From a checkpoint of a small transformer trained on Wikipedia.
Architecture: RMSNorm before each block, rotary positions, untied embeddings, attention and MLP in parallel.
Training: a variant of SOAP for these matrices, 6243 steps.
Each number is 50 + 10 x the weight over its row's rms, rounded and kept within 0 to 99. Layers, rows and columns count from 0. The size before them is the row's rms in percent of the matrix's.

# layer 10 attention output, 160x160, rms 0.0661, rows 0-40, columns 0-79
080:41 64 46 50 49 50 59 47 45 56 59 61 48 47 36 52 57 52 38 26 54 46 49 60 55 50 46 51 53 51 51 49 45 45 43 45 44 49 48 44 42 47 56 56 50 55 46 49 46 52 41 60 57 53 54 50 48 53 43 45 47 53 38 49 59 40 45 33 61 19 77 53 43 40 28 52 21 64 51 15
083:50 41 41 44 48 53 50 45 41 46 48 39 42 50 44 52 65 49 53 64 59 58 48 54 52 62 37 50 69 58 53 46 67 50 55 46 44 43 58 49 51 37 46 45 44 45 43 36 42 37 42 54 56 54 41 54 61 47 52 60 55 47 49 49 49 70 65 48 35 15 76 58 51 55 32 61 58 58 16 71
104:55 52 43 50 53 39 45 48 42 49 46 53 56 47 44 49 54 55 46 54 49 52 52 49 51 64 57 56 42 48 64 41 56 59 53 47 48 53 35 47 64 55 48 51 61 48 50 44 31 36 46 43 60 50 54 51 45 50 52 49 54 44 49 61 21 86 52 26 23 57 73 65 55 68 65 36 19 59 26 72
102:53 46 54 62 54 49 47 52 54 53 56 47 44 36 44 54 44 58 51 46 58 60 51 56 41 55 49 44 45 58 41 49 52 55 47 59 52 44 48 57 52 49 42 42 44 41 46 57 45 50 54 52 52 46 57 54 48 47 53 46 59 46 51 56 58 52 72 75 45 33 29 39 43 52 63 75 67 49 64 48
100:48 52 44 38 45 44 47 43 50 53 45 50 49 55 48 38 46 60 52 57 48 43 56 45 38 46 39 60 46 55 53 46 56 56 47 52 51 52 50 51 52 46 48 50 44 51 53 49 51 49 42 54 48 50 50 37 57 40 53 49 46 47 43 61 42 55 31 70 59 41 56 79 62 77 13 75 44 46 41 66
127:58 56 50 57 52 55 48 47 53 51 43 49 48 49 43 45 48 46 54 56 52 47 50 50 42 45 52 51 55 46 51 53 48 59 49 54 50 49 53 53 59 51 44 45 49 46 49 51 55 49 47 53 52 62 57 46 45 48 45 44 45 45 54 44 65 69 47 53 33 80 50 54 56 45 51 77 47 42 37 79
106:58 57 57 52 62 60 55 43 43 57 44 55 47 54 46 48 51 50 50 55 53 55 56 54 43 42 58 54 44 50 51 42 42 58 51 54 62 48 60 48 40 51 48 51 49 57 51 47 47 45 56 43 45 56 58 46 62 56 48 47 50 48 62 49 32 66 50 43 42 51 21 82 50 04 44 42 85 43 63 47
095:42 57 51 52 39 46 56 58 52 50 64 43 54 44 52 54 50 56 52 48 45 55 54 54 55 59 63 59 49 47 43 51 52 42 42 45 38 48 41 55 60 51 46 61 55 48 55 50 59 57 50 51 48 35 52 64 51 50 48 54 53 54 36 43 65 35 29 45 41 54 24 68 58 43 06 09 60 69 44 44
082:60 53 57 54 57 65 39 58 49 39 49 55 34 49 55 38 52 41 57 54 40 61 46 43 61 54 46 47 48 52 49 53 45 49 44 35 60 56 56 52 38 31 46 53 42 42 48 64 63 60 50 61 45 41 39 53 56 48 56 50 49 46 37 30 20 43 55 61 58 53 73 35 51 38 24 43 55 41 47 36
128:51 51 54 62 46 52 52 53 49 47 54 43 49 42 57 55 50 57 44 46 51 58 53 40 58 45 50 48 53 52 36 52 55 43 49 55 48 44 59 48 57 50 52 60 47 46 50 43 47 48 46 44 54 49 53 54 49 51 53 51 49 57 45 48 75 74 32 36 44 24 27 67 28 41 64 68 53 89 36 35
102:44 49 40 41 52 49 56 48 42 53 53 53 46 46 51 60 40 50 44 59 50 50 41 60 51 44 46 61 45 57 53 41 45 51 52 50 40 42 49 41 50 46 54 49 46 56 55 44 50 50 44 47 52 51 63 48 54 46 47 48 58 54 54 60 46 66 89 44 44 19 73 10 60 58 36 77 35 54 27 66
101:36 55 53 48 49 46 49 50 58 63 48 50 51 54 51 53 55 61 61 40 44 46 44 57 47 34 49 43 46 47 52 44 56 44 41 46 49 50 47 62 50 48 45 48 59 50 45 45 52 57 52 64 50 50 44 59 42 55 55 60 47 47 43 49 46 30 50 43 49 50 68 49 44 34 57 38 41 27 28 45
102:41 47 38 52 51 51 53 49 56 52 50 44 44 43 46 59 62 58 57 54 52 37 49 49 59 49 59 55 56 60 47 48 50 46 59 55 50 52 51 43 54 48 53 56 48 62 55 45 60 51 48 51 50 58 52 52 50 52 52 51 45 63 47 45 28 63 82 58 37 19 21 59 64 65 60 33 48 58 43 35
104:51 46 45 51 46 50 55 47 51 59 48 47 67 51 58 44 57 48 59 54 56 55 49 57 53 49 60 45 38 60 51 36 55 56 51 45 51 57 40 44 48 57 56 45 52 48 50 51 47 48 53 40 58 57 48 53 48 58 52 51 49 42 53 45 58 48 38 52 56 66 57 77 74 40 45 61 33 58 29 84
123:61 49 48 47 38 48 43 50 54 49 54 46 59 40 45 45 49 45 42 50 56 52 46 49 48 45 45 54 54 57 54 53 51 48 49 53 53 55 38 50 48 49 55 55 48 53 47 41 48 49 52 40 53 57 52 50 53 55 44 49 52 50 53 63 32 31 85 51 64 75 52 28 22 20 33 38 51 58 67 40
116:53 50 45 42 46 59 45 50 51 49 46 53 49 48 45 53 42 45 41 52 50 54 51 50 51 48 43 53 51 44 47 42 46 55 49 50 45 47 45 49 56 42 51 50 53 58 48 52 51 49 52 48 48 57 46 52 44 47 45 49 48 47 54 56 67 64 51 36 44 15 62 87 65 49 46 53 47 65 72 58
083:42 58 41 69 54 60 52 56 49 51 55 55 40 55 42 54 48 35 44 48 43 49 55 46 50 53 50 52 55 48 52 55 44 57 46 66 56 55 51 48 61 62 59 50 50 49 54 45 48 60 51 51 53 60 43 53 56 54 34 54 55 61 51 45 45 68 61 22 54 33 53 33 56 59 40 41 79 45 35 51
115:52 52 38 41 51 43 46 47 58 53 50 57 55 45 60 39 55 51 45 45 49 47 52 57 47 38 59 48 55 44 47 58 52 68 39 58 52 56 46 45 49 54 45 37 42 53 46 52 53 48 48 44 47 58 49 39 51 48 40 47 45 48 56 46 70 34 67 69 75 53 54 20 51 26 59 63 66 54 38 63
097:52 59 46 54 45 47 46 42 45 63 54 49 54 55 59 39 57 49 65 49 48 51 59 54 46 53 56 51 47 65 50 55 45 39 47 39 55 50 49 56 52 51 52 48 57 44 50 58 47 53 38 53 55 41 53 57 50 56 52 57 43 50 56 53 53 35 38 45 75 58 21 75 63 37 37 36 21 43 52 22
071:55 44 47 47 64 38 67 46 42 49 47 51 43 55 57 63 72 33 51 59 56 39 38 58 53 56 28 53 52 58 39 56 48 38 43 54 51 45 48 55 54 49 50 57 54 41 54 41 43 52 55 46 41 45 41 53 58 45 48 46 56 52 39 47 71 63 85 52 21 61 13 49 46 37 49 35 28 64 66 32
103:62 56 46 41 53 61 51 46 48 42 49 44 46 55 48 47 45 52 53 43 56 44 51 44 44 51 46 47 47 60 48 56 53 53 53 45 52 51 46 54 37 48 48 54 48 50 46 55 44 40 51 53 49 33 49 63 52 43 46 54 60 50 51 50 42 53 34 60 27 53 65 68 32 63 48 28 76 21 10 31
115:51 50 53 52 49 49 53 49 46 53 46 56 46 52 52 47 49 55 48 40 54 57 56 50 51 53 42 50 44 56 41 62 53 56 49 56 51 49 57 51 55 56 41 43 55 51 46 55 46 46 56 49 55 54 51 47 58 54 50 44 49 44 50 46 67 84 28 33 21 40 46 61 18 60 57 08 45 19 72 72
102:57 49 58 51 59 61 44 64 57 55 57 41 52 56 52 48 55 43 44 44 43 53 54 49 56 55 64 45 59 41 50 54 50 56 42 60 51 46 52 48 60 56 44 48 53 59 45 47 44 47 49 50 54 56 50 54 53 48 45 48 46 56 61 53 13 16 50 37 38 40 47 25 66 61 40 66 45 43 40 44
095:63 47 53 50 45 38 50 53 52 43 49 62 66 63 59 53 46 40 35 43 49 61 41 48 30 49 51 57 62 55 46 57 51 45 51 46 50 51 55 61 45 56 54 46 58 48 49 43 55 56 49 59 33 50 50 47 59 56 57 59 59 57 51 42 48 51 29 60 52 62 80 40 72 22 67 39 34 33 53 13
106:51 50 52 50 52 56 46 56 57 53 48 49 51 37 44 47 53 55 56 57 46 42 49 41 43 38 58 43 50 48 57 56 47 45 60 42 42 48 50 52 45 41 56 43 56 48 57 49 48 47 52 43 47 56 56 44 46 54 52 54 60 57 52 45 58 18 30 85 36 44 27 55 29 49 81 65 05 34 55 22
106:44 51 53 51 55 54 57 55 52 42 60 45 53 53 49 45 38 54 51 52 59 49 48 50 57 56 53 47 42 52 40 45 44 50 41 46 45 60 51 56 50 54 45 45 51 53 42 45 49 57 47 55 52 44 52 50 51 45 45 51 41 50 57 55 40 40 85 23 35 57 61 62 38 33 35 71 35 55 21 42
090:60 41 48 50 47 48 53 46 63 56 52 51 49 45 47 42 50 60 61 53 57 52 58 55 46 39 56 46 52 45 48 43 57 51 53 52 52 61 49 46 43 49 49 46 58 39 40 52 53 46 37 55 58 52 55 48 45 37 43 55 54 47 52 63 34 39 57 50 19 57 82 74 72 64 71 64 58 34 46 64
096:44 56 45 56 61 55 52 50 57 56 44 41 46 38 47 48 53 42 52 51 66 44 47 56 50 46 45 48 39 46 51 53 59 50 59 48 50 62 41 58 44 59 59 56 46 52 66 54 56 57 42 53 40 49 50 47 41 44 53 58 45 57 38 45 37 69 30 60 20 71 67 73 45 49 67 66 30 23 65 38
081:55 52 37 55 45 44 46 50 44 43 39 48 50 48 44 62 51 50 32 50 51 37 52 50 55 44 53 53 48 52 41 42 53 53 39 50 43 54 48 62 53 55 48 59 50 57 54 52 58 42 55 55 37 32 48 54 47 58 46 48 47 44 41 41 70 24 55 37 61 46 31 34 35 43 65 34 43 67 48 41
083:45 38 49 52 49 49 32 52 50 51 49 50 65 65 51 61 65 52 68 47 43 49 49 60 46 58 46 41 50 45 47 43 59 46 49 37 56 57 54 60 43 39 53 46 42 44 53 40 55 56 37 46 42 44 44 50 48 44 45 51 59 50 44 46 39 69 29 36 44 43 67 49 65 20 67 58 36 47 44 36
118:52 43 56 55 54 51 51 61 47 49 47 53 50 38 51 49 51 45 54 53 57 56 50 46 52 47 53 47 59 46 44 47 51 49 49 54 53 51 52 47 47 40 52 47 53 43 55 49 47 51 56 48 49 48 47 51 56 45 48 53 59 54 53 57 75 60 49 21 55 49 27 11 78 42 31 52 17 83 39 49
121:46 45 45 51 52 53 55 50 54 52 50 51 53 43 49 57 57 51 46 55 50 48 56 47 43 56 52 50 54 59 51 42 52 48 51 38 54 44 49 53 53 48 58 61 52 37 51 48 50 56 43 54 50 37 47 54 45 59 51 46 40 47 39 49 74 61 29 63 13 69 28 43 17 36 28 17 29 39 29 35
104:50 62 64 46 57 43 54 52 57 44 49 60 48 52 56 49 51 50 49 50 47 50 42 46 50 52 58 47 55 50 53 47 48 52 50 49 55 51 51 62 42 55 45 56 48 44 46 46 48 63 39 40 47 39 51 50 49 49 38 56 54 55 50 47 57 16 48 56 60 46 49 84 67 93 60 55 51 57 52 96
100:48 43 50 51 47 59 58 54 50 51 50 53 41 50 50 43 49 45 52 54 52 56 52 53 48 53 43 51 45 47 53 43 55 58 46 53 49 53 55 54 51 49 39 50 59 57 55 43 44 47 62 59 55 47 45 42 43 58 49 49 49 56 51 45 30 51 32 31 41 58 35 70 50 14 10 52 23 47 75 72
089:45 49 40 32 47 47 43 44 62 63 57 45 57 46 54 56 43 44 59 50 60 45 53 67 53 40 41 41 52 50 58 49 45 49 57 53 49 54 44 49 51 43 54 52 56 52 44 45 50 54 52 54 56 47 51 56 57 55 42 55 51 49 48 50 45 21 37 63 12 73 45 64 50 33 57 55 68 41 24 41
095:54 43 61 48 57 48 46 56 62 60 48 52 58 51 44 42 44 63 54 51 42 49 43 46 52 68 57 51 53 51 41 65 62 55 57 45 53 55 44 47 56 44 61 50 51 41 48 52 56 51 52 56 50 47 55 47 35 44 68 49 44 35 62 55 53 62 61 40 36 93 47 71 19 30 77 73 59 67 54 55
103:60 64 47 44 48 50 57 58 49 54 48 46 52 48 51 53 40 53 51 47 49 52 44 38 54 45 49 55 41 48 41 55 54 62 48 49 51 51 52 51 49 45 47 51 50 58 56 47 53 40 56 45 50 52 48 49 66 46 58 57 59 54 54 52 67 14 47 45 25 38 38 92 52 56 16 19 55 50 61 36
095:39 49 49 33 58 56 66 62 57 59 47 56 53 48 54 49 49 52 47 55 53 50 56 49 46 59 53 47 50 54 47 40 49 56 59 58 49 48 48 56 41 49 54 55 59 59 36 51 55 53 65 50 45 55 45 40 56 46 54 50 43 52 56 48 52 49 65 66 30 54 41 66 05 76 29 56 43 60 12 37
100:47 55 54 55 63 45 42 47 42 53 64 47 48 49 49 48 52 54 54 47 49 61 50 57 51 42 56 48 47 46 42 46 42 40 53 43 47 43 54 59 48 54 59 59 49 48 55 54 48 63 34 44 42 40 42 44 57 42 46 48 47 51 34 45 79 47 47 76 43 53 84 56 72 29 44 48 74 35 69 49
095:54 50 48 35 51 54 44 54 43 53 45 51 56 49 56 39 47 47 50 40 58 39 49 58 44 45 50 56 46 51 53 62 48 56 41 40 54 43 52 47 51 49 48 45 51 49 51 45 51 47 48 44 61 42 59 52 62 47 49 49 45 67 53 54 38 48 47 78 43 12 85 40 47 32 63 30 61 25 44 72
104:45 46 53 48 63 53 52 53 52 41 51 51 56 46 47 57 39 53 55 51 46 44 56 52 52 53 50 56 42 51 57 47 37 51 48 47 47 41 47 49 55 40 43 53 50 44 48 49 53 41 41 50 55 41 51 52 48 52 57 41 49 46 50 64 63 45 10 12 54 30 53 33 41 34 54 71 58 52 53 41